Weights of a small GPT-style language model, trained from scratch on English Wikipedia: MLP 256 SwiGLU.
Each number is 500 + 50 x the weight over its row's rms, rounded and kept within 0 to 999. Layers, rows and columns count from 0. Numbers have three digits each. The size before them is the row's rms in percent of the matrix's.

# gate: layer 6 MLP gate, 256x96, rms 0.116, rows 117-162, columns 0-95
# up: layer 6 MLP up, 256x96, rms 0.108, rows 117-162, columns 0-95
# down: layer 6 MLP down (transposed), 256x96, rms 0.103, rows 117-162, columns 0-95
gate117 108:477468503589515522414464511607473513506455583544541465538530488441570421470462504463479553463412444540484488479479541541489517521512435522478550450299543495598541449472571511459465466546468542532535473498421448513517462434578414561454501492497481499524494568555463547514582431438557525523
up117 110:523466511456470556504551579419597432473493485550350618495493509454454608507527521522500538616469596490474393513541484510490476489411517479528505556509454474470400591574463460457529502502533528453468500497541524470589507520472584605463451469511478531502499511546548502499557511506482573435
down117 111:551468504502512562529453523473519504486558612525375583567577500469474559545661527501478489520468474612400546537534527549472542505510527456501436504411529532492484478518488515457496489467469585436438448486400604451510494537507512449481417530553559517485447519582483490459485545491594551484
gate118 104:544448517439479474532460475564527509509449504501551485561512475454572527536496471472473542463489486632429530522521420548560475631528421551541474555426509487589553475607562418553554520467507493465535571462535530472487505438510586549465516489507508411444461461507497451436441397570565421560
up118 103:514513519481495526627450487428470507551523521583544546447480508535541493459621478498416535550409493541507519477497410416459478473573499501496553449491538523583499461631599460527512524496453439499497440483449438584490515460596519559492510523556487486556433539429478517522392417523448563463
down118 104:424475615452465461541402498530534603557475559540514431570499515512501475513541478429493435555600446462555464409445523457432526491603552496521460571497534618479499452517524474413494475484499464413447498510509446469534503470611487523498463515441515535542476456447457516525418558567502582552
gate119 103:515511541574483446536439449555533453627478511440504495512498457517541462478551549596470476486435496486491578565495453503544484588495535516550498445481478472537416490471491457467532511628566508554475464470450486515519527450375464463409502455518603330481508584529511525504538441582519516472
up119 105:523428455568498548503441521538480366476434495555463564537516524514483513505475567484468528421528481542487470484580579520547627480491466453553606571513489572545499463402395498492432425561519479512495484452485454552537560441540561469448597548468455457559477522524536424515577427553486486485
down119 102:561483609487560476512525414482518540506428510457500510589467500515507463440428521512384506538406544460562483558500513376489513569416509577473540455494588431557570435453492517445512543546530568529507512527486459411505507441519525527579414457494556507526508538588601557556491454515549499461
gate120 083:478563478550456426507505498451430534488613534428386447496467452461521442504486503525560512461531370525413467523504490496499427499486491510522514510548378379564502527550486443476468427549490406419422517571488514472594501473517437473516457556551518506478537507551426557527522519512509486619
up120 090:534491570517464447522538469530510532571563584466454470568557561481498489560421488544450523507583458568447439430527517537442445550489418390435422578449488463503493563456504482574442559547541529510465484579463517486442534530555629514560484566512530357491439509477497542520425471508484496470
down120 093:485481486424508499584481400529487477534458459584436473518499485459599439534515550539518510486514499516557452553558472499512548510559478402536507558602423485567415486562472456397604494572445502468438461535520470497515516458490323444550496553539538514492532464434448477441523497431506435522
gate121 097:491596552533478477533552601426469445514579507469531526557466444468537397476523513605489461482420527408494444481483564559500462531542516498489575518404481444507458540456440482525470563540563481469500470498477495507554473538469486453494619526486533548578532595451505431330489511482502473570
up121 101:506474445587458538546510475487490556539562507520572565374569503484492556583544542490494522447488633466591505468446447426493567491512508563541494501480487555503445519560460484533452465474511508538493611506509544400530562485554501617599531580501516457497413457529512464560490490563501560409
down121 095:528500539521549603487497486501479501485501530501490509531410494542501527524594460504579390488379487606538514571472500517485565408454527551539471449363498510580521570608453539433457458480527516507414519545500558501561512578512530572571464487542486520518492481542458387539568456549472521463
gate122 111:539513561446498447497445529561454463515469484446527430401566525450539495533553475450564495434533533570478482508513539436597530528528470400436493469460438445537542475520524416496569550453495558583518533581472433518445468390473578564538562438488508490576517523593521498514523484544517362567
up122 110:459527534445481443618524532534428497409482591418551510388476481474527461580548452423540418405540550575527494431473501503536498522493491478422550439433520491531561511512519445486443554418476457534464504565524406528478509474390572606503519448489463553452507487562480477486504478528434549543
down122 110:497517530445437537468519548604483483491480564544491427424513557534539545517531462399472462437465533525481416463482537427445593562514422503484551537496467531503468439467574471556488516474493514503416536533633441480508510423401573515472520508459496469508367534506486512446552365574509536503
gate123 105:543530424577507496586418540463534563450471547532496411462541520516555565595533410439561451457505384401491492526554523431521500526482553427556518499460538546524520497531440475401417512531498489505457576570578587567538479520528446440480485476515502544541603514500514505442477473418432509474
up123 110:470443542453526510488503543551510483418430461528502479455477520498447553549459447486580477517421560576609447501433424502547562401466453588546486451465462543396555427568537541469442475503558533514482472404472589431450460527415499395551511491526473532555536568466516468439528501488506416497
down123 109:501460557433548491525439536451494531536513459504525486508509500575499516536439549520486482484538460383511418486507525426469482403464431488624541495509455436430429507495494456487487547499514522491539516495309520491507472468490463547506413440465560459525379491395502449410493481621514512524
gate124 104:573415560540539526517568553469463462552407592434441559553477520550492507467595492574437568418479527551481466456484516485595443584421502541515482435418502495455493490533475466514512543467528448442527461432466512446470515513479580616432525481469398452545491508543509468596432503483498455430
up124 107:440464515613535516531419433493491487481482555537491558463576514507478455455514529537492438526475549542512465403583479553470549548499512555420579518473581458442484533562516416542514438519420504525503592486390544506580423567460457533495462485491617519439473476529514551389484569432452495546
down124 104:459493493394544505505429498536544527483406518510460500538588612554594576505519587544494464533432597576461453468509563464526467440428468488539454402468532512577568525499534463507412588523461480541480504509447521506550450446501428594521475441555491448499419537541552464474515515586461441509
gate125 093:517563475465500519524441464563458527460470520531526531529563463434549537519530479571456525436498433418565497586431602520488510519445542424475576500342556478544507422506448579517549453416461459515523511472458468467509484568510496483385482434532580491555512426512444534485542406437577537494
up125 101:476463403509524476437425434551525519388563523477503523496510500480464544547531487491483506478535525403565521485416438501478432495485431433489425507500479564514418515541477511448485522469455490347524474488439520498506434517376376450520490392552535586549479425521508549501467516462514483396
down125 103:451458513490512507477495453447426524475602553480487446524504459489570555471468440450523558468412607541480397476396509507438542452443470460615411563505511524446490511458534515474525496514521498448563463479561572535563555502536547445384524499521552585535397517517491560548564502462557415464
gate126 098:629596430502524625472476460431465508512533511550576480509396449489557562520551531507494476383520536450475524507485388484484532499517476514437461528450506538506467441536492522432515525582502539545566494562408520481531560520421515438523374533494515526509557471522511471459444481374482530556
up126 098:439469434407518581443481420520469534569491527558453501575495465431510475570462514491476557506490376533518488519499489332411478458492577498493485486466602506507468509513433491439548399457536544476472522436411524486601569531506519445509533553532463514482586417496518419474465551521475501483
down126 100:579567526447531490556408478510484521524497467494407433531512474472487529426499516436464417568476512503553434488461572616487603396427505503471534455504576468501447507457506427511626536510467476479529520501537468548523548528497501575479532417540584564389478579503530522415527555470538541566
gate127 087:525507514530507556553478533477418607470469548523443465561427566492483411513541509493541407562531468531529458538452458428497468499584452555426522471443538452449529511505487560477583458547498501525584558481475485546546556533518446567638556478492488499457560400474445512473554576424415400493
up127 089:515530506461465497517546511475510510461520488423490577491552496516529541423532546531544456489503530574578440529642481546503453503523455469493501449625553492429464413554455475605620459529580560541508529481401553456514538421590541501499504482436568537459455534491471466589530545494447522593
down127 090:588447510467512475425494476430488394402455422480503505508461498434505551518492503503499539470622514509512526460490528538509573498534418503574449480403459497509463539458477482516520532588547509488456468380549490504551545440476470572528508522507525510380459527465449566593382460609449558540
gate128 076:504512584420532444512559497447481490489486455453463469483477554484525518443515411483479566564546611526434506492513461479556558509507529506505553562533603600569519483454547528434565533537542435608562450569498437479485544580556561485542468473500498404548645487477449425491428485533475457522
up128 082:605486460557496498497507435505560452479479540483389434542441404405410470459481506565486486497597477531447486452483495403479468500380505427538441472434501524515539503524507614502474490575587513566486458511473528558433489494418427508399451513483473503502488450513577471479492584491531588489
down128 083:504554520453434443526505553390479476449533427449545531511612579493497422516546500381402536489493445503426495447464478499538520491483522519457630526496491509450454439556452499482512532423529543510490555553565568465531578463537526479567549509429581465499574451449460408451519468506437417535
gate129 085:491594480482457508465591573516471460497422559468447442559441569486507513538481517572505546451518551575494550471500545437565454598473588542470500558467519629525473488567498513588527486370544542461421524503463494493511522609516502477547515484499553472605555516527531449528444557578475567544
up129 090:535437477530541494530554491420415541541500487458496460416460500592550535467480517411444538517438498373540545531472509547483525525561513479523507493508570429605612495503523464478496575555387457539548522512552508532496430405510447520534543547574506521439538570528519488446521512413583588566
down129 091:513547455515558535481533549472453517570526601534477476550364508536603483574500551503530465506447531537435538519545519467517511448573455594506613443556501608547486431577488466606480431565486514468407422486516469564465486500613469481450513490508541471510478418513491583503503569485495485498
gate130 078:476569560459522450402575554447505530507446527496498440448435465446512610497481542447512547555511567530482487413574476493492459450445487565535509575473483564517457465604577540529579431496570571571422460550602540521513495415438500516499444483526494542474589450458480520480419483487438418514
up130 081:421465465533399562506482470590553516488485499513421419489431558462351541531537561485526472504516461553485479537532501535552481459440495438606500495516545487448482432534561396431451553402448492435568515476531526440500504525486508517503413533541553532582430509494428612538563450508506477505
down130 083:550487451618370481554505489447531545508505490499588563565494428548391473529468488571511415518536533405587503474442521513550505559504453581453575549463530375483481511491416548515508560516515558541480404533514456444506514478542540413411494521529472516540502564491534462447474544463492473439
gate131 111:478478589498462599406532430500483454535472534538541540518398537477513488522527418455575522579455521505527364428580528502444419533482487470455599482452527467526381494433494502497493468497513522435445486461563479449484510570394541460483471513529441562567488469445400438489549540455546478501
up131 103:452569544579418473507515523494589615463539469487524502449503572482508648454458515437523394480558504451535517503452454571466517504504485494514631557566474532494499563509516418409454514494551480462514589505584493461529496494476512457370437511527538555529501461485454559483456545451476584486
down131 102:479518482520548380510392469541486515613472612493520537450545518547516485478412527574514507493509417520491575554481478487570488527585435552516476494578488515492507530489560435457516576492537547584498427463446507542478487468593497567528486505457544471550538417568474553539493496661424484522
gate132 091:451487435368506499528477553496560581528461526542480450525463484529434556468471475434475572487492534563418495488482597537548449504422516501483479483439505466572487478551552553388523472497501522497522494533464493367513614531544385494547528408560482498550551505514395501467480537465578562579
up132 091:520498517480448466534438517476541557502462463513515454430553529539568469519654577457474527461472604462538428484584564492411495558460587563402534535531485494487461491492503424507556452520554509487474423598451498446464492483519428435609439541556499508467481531460439525546480545426530519601
down132 093:491493445447470449499477512504560568541446556510439567469589510518501577471438571472515538504524484574544500483488450448500455475510441613446473471552513541472568493489601414511526450482547503416492461538487489571480511537565468523467339438632541453443419507481432542554450510484506546587
gate133 101:592448415514508513542440515469495555528450479462452448489463520441420532395446446362552497566499472524588534521466585463532548454457554463491505452498530472659433442531489490420490431503426539523492515467506476504538495471501473490546530505463532496433500478453428576513534551559522500640
up133 094:432484509489526412468487525494545463478397511517528414475560591604485559416591512544493446551475398423456473550484456520449403532498473477480595496543541547482417490551510447465546553526454410484419447446505551568543459503512518496477432478457431537444526477494548545507520477583460395525
down133 095:522488588460536550543473519551594382484568547473533570516462424463527582529465429589552448507404589486537575524495533459484476498512466513515476551428459585508489432547460472468431494504460556541532530495513516485498493550509513565449504506580497588668480486483414432480558550483442507527
gate134 099:504462499433457463555482465572539437544518474520521424430413513536542554527505458368431429564512438514577564454574430464452565484501543533529458522443536560486522453555481566550535494537539572603484470507383452416544542504539531484521491516548453410481553504578538466484582436471537506547
up134 100:520571540531476630511453518493551495492474475563471439585489453500481548540490536493435533510440507476450454562452499420441568520559544554412535427430553566546506433495540541456470486572508486480535461583555521604449549485454541466454531466479466494662619557486521449492512520584522512516
down134 099:441505550448479507442514502520557519557480446578399458485466529479539448512506400382490426541536449462561506473565501523486517438454454433564496436610491494479535467457470470536524496501572503575506463522353521486548556468630502483500421457502480522595543442501497450527574466453439503581
gate135 090:496470464529490574576463477546497491518468436595524438582490496467535538468573590482511430409463537484427560590573476433465480454458500477465477480490491485485563436537479478428511526617509532500512454536449441436498469524385448408434457434515575544518431487442447442486487498360507476493
up135 093:476477543513479470509482539526543527562575558524513501430519480609499485446510433497549543546499496515520404487362580611575485478622416620514521476481480523489488480478458527460518485482503581474478362487490514550448527607546642439466573556510511479507506535488491537480497520528496524515
down135 090:452460470537483521556560430488497391473446520529513491567550439486422533580504528572460474487562523490552605497418461486465359585488486542491453494452599540517599467541503402493464517466479541496599456547515423553456515481496478414500461518538403504560583451503485428466536510485547529494
gate136 092:492546396535477423553532485537398501530484469508637484477471513465547513400611534480444528504453488582481415513470504565476539480506570535561559525526588426471422455514540415432522482448425542553506442442485448453519497551483550561516450413561466507483512538459473455458486545488516387467
up136 100:432541424548499480577442511547491592487473525576607498527441587525471520479534439464500438444502525656426405532525516538540512497465404546467444530528504501505530491508495538486545489431494515446458519477504458512450381411494418498509452492513497507406511503383524630460470516495536510520
down136 097:561449558485427492542459533538542497491488477453418531486597435480499431530576491508553484399418545480482659443443514455551456528476488522484458442456554510534472419489436430530450349470527503535521460496471522496534525488560445514484530547563453561542528510426442447504559440575550453445
gate137 099:534531507532551602434525503415479465447568541471433529559450629506494536569474538554552489516542396468582519502448607465511491501461513470425595531479484439562447464413464415537507476426571445543507525500431481474480492480494523495468530488423523499496419500454416579555494448511613492504
up137 101:418487460523414506499548559440490424618442513542523464495536532464398458494413530462530602591531474591486494563527455454543446515504521418526445447507516487545579547604433488501517508479517463461433455459565513544446588562516520530500549468482487464494564442418466594513460431518436557506
down137 102:527562361473506508535442591547485548558468425507447444486442459474460469500423567498431479551479584455452432643544465515478515496445536542496475456486526464506525634569487554504605524507482462579493400524485466450540502485499484505539547466517452472523459459472587453476462471466415562553
gate138 098:524484510568520532545490427559469518541596440367466530551517568449593536449524560400518483532543576471526469447454449548580557518515406409555468494531473467464527468512437491518579496631512569523468509495462491506486532539540560433489499545485597575544571539468552442526488497437541458538
up138 097:530453430444467490523489437531518574444535448461468542438492521544575498516572453438475524610585602610576453506564473431551479476564543520460465488511437521421526528523566498553536459440540505522445500497495530496467509552489480554644539489500541504522515480445388501453555504443551376524
down138 098:591465417486521529493460576461442463501484503593441499538623458471480521470593557594466529536439365410499599493532546506565457512440501513462485509542478453634513589585513567472528431531512462485483477447559494467585472492469440524494517536512501509380481542492449503512481497482486517533
gate139 103:502525485449455500485561597473534575497534455495490506465414467471538460462462540496462457565544509539438494457544582557524470590474463531437595504484550449502478559458495454421542502589451512489529406502445493422529517555482492447439498544562467441500517489485433366577615480501466353519
up139 101:533576494447528528460463516419456412481449544458474467589477493496504415437479528482467556480544529513471493391561498454546435454613466507445502486503431467510484442488526567488461556470487490453510486446476454469493433517512523435536422461527379574545490598556546525412359590510449515551
down139 104:522504505389441467497437625466457495489468506492498552478528432505507398535440545476403562436577529364510463485593483539500528525528533422511500575543450515542457484417542452560497563513546536457511542491562502502565484535453554464494535492520533522612501575514530490466491436393551495401
gate140 098:477439423578549524502451566489464474553472489549452431488529511545515501555608513559469538467454444496552432502571450456465417589547412555555538509528502479521424484558432447511503507606493486557534563432416516456525448430486530631513409465428546476540538489575540467554494460489529485438
up140 095:545507581468502492414459530514582552495436480535529458446483493461478522482521447556465588499445484558480648502422548423467577519554476500503469588460530494551484411446483487467474455554567523482544573543510426528473503486532544601562486462529501383442529506467424395471468454548531565423
down140 096:449528453532477516445503488520507363510611515551455527489406466460420509506498458471509463506499486381496530552470475493465473509545382540527465572458536497535509456434503438475541484503574500480433487477521438523565636507508501499503534570460537577567544486551572441460415558434424589431
gate141 106:565565555397497501526515460516389372586523571485459443434498548479473455485547478456463501574454571632486454451462528485540493559515497508530541521479564526578589480539541584487535457525429517491480542507487431516457497589522526521526539477551493493458619489541507464500472461605526542410
up141 107:552502536531443527558557454490609538452528444484534534444525545483478519467568405519431399545496467422500533512459431528465460454459611510479479499466570469541437505543556470471502513598513462454549487437452460578456454452540504495507465419596465505554447505569553499446432421453496600602
down141 104:526475518451437488534545443543543528425520492515492467537507529532503414517554441417501485626514557538475613493483522425562526556541553501535558508524521553611531499600465590490450403584510493466501415427544448486470464595571513577604473514603540474457518516507513477488500460480508501572
gate142 094:579453539495502538463398497451494505614466517524501572494412488440452533442435505577547525553459528446521513473575541476597594494438484544477520529487452475561459478468551515428408490549553442509497482540555487453493549551486698513420523492499485447477524523504506433485546455404529480531
up142 100:565498495474513431476468485528540536420566470519485371555484455579515527520461459563447546564491450519442499528575566601533508577414554535545514461490480505481398449501410429564502535493478442569495533480558531553444494554518496569439466505490497489536407426591517483479457412516609549455
down142 099:534514530403511495477426461513576414496520528422506545607431509495491587461456458487554467499508424401511447444448506558545523416462464604498571491485483535567445489543407472633547524548575507544500509514531457482389530520503521480527503512425490469451564516458533482417462567565528564494
gate143 093:462408475448633494511464453524538427540476496467481545525504620478463548389557545540549487525530501485447546534596492441487552486420477423513525468469576470504471445440477555551512496503538528506462582534462414459431478485536513577497433438340534416459544544505477543537509509525488438494
up143 099:535606530521393541525551473522515569513453511571509446409475495525582530459452528472463577540513542461505433532362469453577448495521519555558494529493512511534394464553465528585469546425442517508519511569490516458456496538519525482437567566593492549495466521482538546514546611616487539440
down143 094:431499563550487519449597525527472466564489530544528483475433575491415482483409520553503451468519472383562471477618534461492480575561566483495469554512521473573552462431505580507491521478553467527476550535484534525450551509478627464383588522534475549556544531488529575417484455556428469536
gate144 097:488461454494504562518504612460492491552435525579514487512326433462577506539482465561492478505542444402458458564502509435490518471500584462421460491512491423555519496458461465515508549474496466487400509558418459463517462496431491492430477478471467560563475516584486415490608494524592549582
up144 098:493450461419460446613449541505547475479524480564557443502474517425447482629547469496458464555480600473467530566540486439464608505480545498473463462546502401488555485428471454467472546567511478480410498536545548435544581445488508511514421373482563425506441441541484445563540452507482505500
down144 099:549482546525464416514388496532500594454495474546563496497561556478474455499471373461492464440574535558454476562478464512493426485509526468483504493576511585462525548445409450461441500568546495498424568545668509527497523473439535516587443453448484507501504526442426491478439475594473560520
gate145 111:559388460530528575453496498603555507551554419439442529522436504371475494491463494563509511501482497447535562481511457526567559460465508418509548622536475435575447514494431460556528465560511555465500514571542562541436415439490577532455446522536545461445443507467449517478511507500442395531
up145 108:632495490483513548515450447491539503470491457609470589508578548490447507566470538479587477492480479531455492500508558475554443495491460373553498500566564603520433449496478447503490497521554544459550615535596468444538422537527561552436419463506450546565542432532555455485431537519508460446
down145 108:487567381524468532475484461574506416507541592410496448484416546480527498522455504563470499575522493474514478588558425536553533491482493475422467585432482421461477462525446454550600518555486594487540415511468538612537522590510523576564545460557534514536527531521453539472461405450517488518
gate146 097:536449512469572524434513462510500453504493562413506473525473591529453618522436506542557483407476510509435435543547522563461522482530436414494495438513486414512504502416527517353548509492615471606530525562483399425489479479559429442531483474561455482524423459488511467482480439446535476515
up146 093:518485555550480510518551589474402423558536435484570417552520467458592489542523590509477526438493412517530537533484469526475460520417447516532468520498521479480425516442483542500495503497586558562429436565448581444490500420485444576455497566460574476472414535444419559469541524425578450567
down146 096:508523551509548554522485470444434583434454573494477481552411544495449496515387544554419579500481389568519511494419551451572576520493559351457520577503524497528488462536472504504471513596480497479514537483424439573464437583563445451479511521508589531510447536508500556443489432479529530482
gate147 104:560443384509437642515596568597490508544530502511527432532498448483503430486527542459516537479538484519524526516508432467506535453509514587513514513385453432547456464454511450498572515486512567515498550535506550507578522519526470404566559396439549553453496496519479531384484479525600424482
up147 100:551463544530488581457592512513510448479482450387530456520482477400541537572486501506557514435472467595555583525427437610497548520544512512475430492522506579503533509622404525450513563531486496559460579446545510471370552476465536473486481561462557486551458530466481436537582453509495454511
down147 100:499496513367578529448429527491503415490475538506475522440438468518475531518481550484497442416495454579591527458518462504572581597519482451500535554382530514511508590510531531498502531542553417532526515447595527361506516557529548549503508602601456480556591527518506536468515503453476473477
gate148 108:549534600493452457516508542464547525494499458458457546398490518565399568433414394419538452510462556497482447454540464468494558523453427443527512527543506429544444506447457473440504569461465538480498546474434374484499551437410466441527512439489526508451432569549430559544570516462428516493
up148 110:506562429510506498524476479545424535501518496441389528502508464528468489461450517540479570484416445560513545441430534550597559505509602415470515413405471542508490543448464511567480488328472568491418450479515527526477480539498547601526480537578492468514491631512494447525504539520473482564
down148 107:468421443454491580543532447534444540487533567585528481465397579502575459485519548452490480486526462525535464465463548575572514368471498366515461643512487530502517565482448498563438557536528437497485473475596592549489504530484493408544549462473523456488466532435529511467483499541488431452
gate149 092:528568441538461562537557444577497567419533502459572462576472489489531429472557510507433541496508434494470480519471498483521569505517592495556549502440522407540482437470501522425562335541417490604406521448397547505543477551507545492546473590497452509541551533471553549551502464488496448478
up149 099:450508499538456475453449414569455608566497441473511528516531460484502428477476466517493423539476439635548484505548588527441494437492498538545472370425563473496517466528439487550447509549520536503469577482489406442408454567495437538465390473442527456454435541471494551519498512543488420438
down149 100:459499504450535507417560566503530408497522467433508509523501429489474467517482516494463476395488585481531591393500541511512461565585443540521455510408531521585454530476472434401491510503459486540498455457474489592505483477457457640462517407541424526615544503422565574481461493532533464495
gate150 106:509380447519493505437556497504581530473469545475481422516564537567441512526597448431582482567546478487541453541445518470520423488536501431534501477407493559592533471502474414464534450580436573483553437426548459477522555420517556483536455476527550428477543491456500657503476482496509505555
up150 107:519443526622462495411555432523495482512452478480497533494470509524468385520490449535475553386399553530628419543491526482513541517582597428469527499467493555472500502525477474581403473491541501471396479529516496443578588521506485480546460576485553460539534534503493447435430451492531579522
down150 105:503531606477555476408514533595494519536518403535522512492465608500493463554453622486538566553456442441451486462498490513482397433473486413629470478541455505493524501553547511470572505542504530558522484472457439514577481428471479539533457522517503499491518542396532554566527462589423461586
gate151 060:531473549552519512495514471469511419506428446376406496459495535534438492439454473432514505494473461488606450499435413524646555421529505497468533535510482539452534513530414573531537562539535439550468538546463488463536462505569459579544453518436420439466589433542459480528492546448505438578
up151 059:508539531503497471525537460535434508513434514496618506446455565563523553527597541455436524536491484576530588583526453549504575479564534558480516465471487572466454520553548487521488493467565504566578405469573527515540538561514470550517549586520514309590489538465464492518529501547576487546
down151 061:511592562529434483508513462512544529485442490478538511518476420471508430465470506502450537478625452619560482592588543620463574535503490503481476519558404508492529428504548502513532467594529494402519468468565378451493483414503513516443522425509438548515487488526486541508497567408512417480
gate152 080:602562447533511592482493479575497492555525427483503597421488435448502574499414486549415527437477518550446456522518538492441567520487568458539547491528485477569465388536510524491547492505487465548452477463476456517550555388576579449418499479519533538471554561497596448580567444463505479427
up152 076:576562517626480575471505496488454541445444579459480520495506497388521480493480458525477494505562386490512445547519426486495565453463452552485554404532410493490509447464614551545539432568419457481529564504537546513513524455527434488465484559581527449435453445450580561474454493526454529590
down152 081:471436454512495498542453528462533440545494442472533534586537444542532427483551539533572559523480463517383560504479482481501463473511350546469457480560520426498503567417523456468463523404509499584605523440516409494462535496519494541591509438573542473477482448530596488477457411494434571441
gate153 097:521617472461551520470564461510498463537472525555491428580433524487529447438509474514492541433401509543581493560576574486496473482485533445503581418397541417530538531509524524541574481445594523385493538527518480438452426567496496514464553521540552451452469543603405457558482536494552508532
up153 096:474460534516538498513528507526563394503456457388504590402506582494586456514543444466491465448484582507517529410441469572477472540504386542491503543475420485465545588510459576568517474489481544447439510509551403552501507514525509502588458452554563572497521547458528544508460618552436546509
down153 094:501442521491609435481488469537537600461454595458534578511509427457506425547584420529522585448493453545540510507426569516516511476490450544518510525473566533506539596602500487518431465436629540495461409481562570480421512558556527454451468511506416502526455521553465548471562546502508552491
gate154 101:528518490514535566501599578527462530438569455473506432542536573518371481502487529575527572538436417572476484475487523583561462550450442515490485498516467537547461562514541497562527390478473522566501526477592525491460531507570546435527585500409416489477563431489404587441436506485490537535
up154 110:457437489517508482533476445473580473424527546535580545481461497516447465575526408505494436540510512424431551536601524517554602599458546498461571577535545566565470493507571448509372505509564465509413517534486448558509517585478542543431560497443460521552450539459547439533428524542466488444
down154 107:488478438555559435567435532375448469484516657423501474445433507436506546558545472564562463536522429466527632486504537537525494500469569572496481575509574492550503430476553519493560539505481539450401551524519442504487499555502499543442476523520513493452473542551528467558561609479470441455
gate155 090:538533524503445564502451447472548527590499503529577516522483437584504539418491511567494472499442422505496478452502564533522438529497389423497531509565566487548551470519494445364442473577474491536518595489419505450522462484556588488430451378423430427473543480507560516503462540482480423551
up155 093:494481489555422476515466449457523466401457517551527414451444512463439435418526481438396495534579531492551477435448575440521589405535557518560554519379494503525576538481518534499530529603473549469569535543510489589455505591511520470519472537559544515538440533433428511445445496460503506432
down155 094:519528507537492553519334539491557509417469456501492504518472472498361424452456580520445442409518553482490515510497486483521541487453474631512438534445543524554586496463461397459461493509470521477502503450520531545532585543590465518579569560540575437545581490492554528496436562481517501504
gate156 103:528523512527542433601557548509493525464591517525516517527541564367463534550473510416608531517536431455429496425522447519515575472439516482479505471546568482475376477559468421498493414465493487489453577472455501415499468506503499519443499583586501508571539368491493458557561507456448511530
up156 106:499543407460539499536527522497507462386501519462574463514544487502499517438476439445501499518474474509498557461470504419566549412479415476650525565497552565532506587492488609516568453399488495440433488481476606487404452533410496442544469513452498437537468526484434567462442446469494449505
down156 108:559531561530446545405573582455443518492482487471427465428563573535494565452524529529438473568522497483519513435501475521467440421535454511516516493454433461460547426528501469445484458533525501407603524427411595484573443472473542473444576486488458513529550493476553438428533485377413559472
gate157 094:502543468521526532498581488410458483410521499505423520485379516518572425480540509541541559488474512456428438493572483524463604507605530503531543541494413467555484442450531520589542482491503451522509470606391523528526511408466449465472507646482467586523537515571467428463516476490552506500
up157 095:485554477548508448480471539520531531425527562549496572435545539512577554564506516543480393489453507517490572489565486562455437516500521548454522563599494453442491601395535568484481490516571501587604597580500569476506466462546498560464487514579489499490582405547397546529477520458505453523
down157 093:545430520465484472449454466518552541455493502507563408522510520492568522513498487571504445457526432487508532387509385381475430528569548526487523571459483641547571463585587554444491473505515469505416620470546547445422540479513514504472545504448549489504468548495508492522532532466489600429
gate158 094:569556495516481520567421515617513525504455508542462460468595544364583483549533520534493413459567484462525588492524415565480470552550444395512507553505540454581535474495516483421580496558517467514464423561493487567457455481516488470511541530511461531489527394458482577461436432465514535418
up158 099:550487478524424475531561450416524469466478522418443472522507566473599518505454550494539529556674463504532475531575416495437490500546456484455512523614516569543455542493402442506497468490457485558431481525516554525551557550619467535459442563431500537541531444521517535534407498488560457467
down158 100:427441542563558556518501491472512519541449427534544490519457563474489452390478519409449446521550509548523550587527373457511482422543541432518535464453456506515478560468413386524476487513435557529417446569595603426444528536538501483521517497493543510573583505519533534525453571496503436489
gate159 098:462462454520521486577557476505491435498522455467441434453458529546462462455599465581594516473465438494496508507508513492496520500523524476453489504487605418486497608533524422484435556516571466527554465580589470543593530499538596470435508376548466451507553443495526501626544467452591469465
up159 104:511441479492585412465457469559407653498460495548461576472488496420563523549448424473515561568463477565600531447517495382521473496477534486518461477473517425464474489502502398546551461541521448511525435478392562549482435576512500435556490585565514466483518481520523538533495521559486569529
down159 103:522463495530524534455431506490488497450473514487557503583433485443503484563495567573452517497513530561472446519500440472490596542493492439473365538600474523454548585528492499570521501449567471526540545518551554545470401560409489521578538587544555529465545452579589512465511594560456588428
gate160 099:500422547494498460464513516486478492417454575507455489428572527506458488400498410476601490553474485503606495441402562437485454588509439487498459551404535453559445425515475505520525491462499636501459535539562434409535476519511441481435505558433392514476551445476505553471490551478522504549
up160 095:462566472553481436569341443540450498522527418510535504548520494405549515541522495450430615491414524508434494481515558425518438545524450491471452524490500545412471489466496617592542439505514515526483471515538520512585522542458517545581556544533509462550486481530509469504479518538498448342
down160 097:480556440469512536502516484533523538590501519549490472488447385509508409486575506542509551480521420526531488420498436580552563393494491431500539375515443483501491536498527601613493487501465439528547510515466521597488552581489505474547514452522566505518511556324473536558424486518491501502
gate161 090:551410533498468479549543543602499473517458465397581470517517545442551506503496475499545488468493519456510503590577498582428403516437437407475526556467502480502515477585566425504455518524432443550466485566549487527503447451477595471536474535439495431504530343487530472480444468534572404506
up161 085:458608416507508519471510423514494399465479536475414454520542552563540504478508527459563523544607452601501495577568520474460497453509443481557463509509438429530537595462513574454499437411541482463498505498482510549479539540441364430473510533498492500547511347551478498470426543495528495558
down161 089:499456433537525628493486548508431491581496463476471488431538608560495527594515535557480519445466525451469410469578476429444569437508542470527513385422480422557554522551451446406490445524494594496537542537423587528492521539551490492459436495561569490484480575524510433566493485508468514480
gate162 121:516550531465489518468546435449467507526436471496578486433501548583570432419446423567485623588482546532487479501436492371451446522458464514500517507465542519548512404534536563493493524535501541595505484511493425543513459464557609478455564518532536412548554583544555556531459548546541543446
up162 125:484411393399495529477566484558537528512512523484538479432559546463514459469424403414502499516510481448467480542526457454563553486399459454545512492477493533594431522574479477534528548565465475459482479501502462559495404493571427383539591512598556561570477447552495546535441512510559551529
down162 112:480544431506394527498559417551481595506464515489549516482524525514566440490441411469502481538556550539606443573407537518534460544475457447495512482482500567440436496529503531455516452487445516558456503553529408594455403459544516542474639465500547421491442590533536532488487489591457527472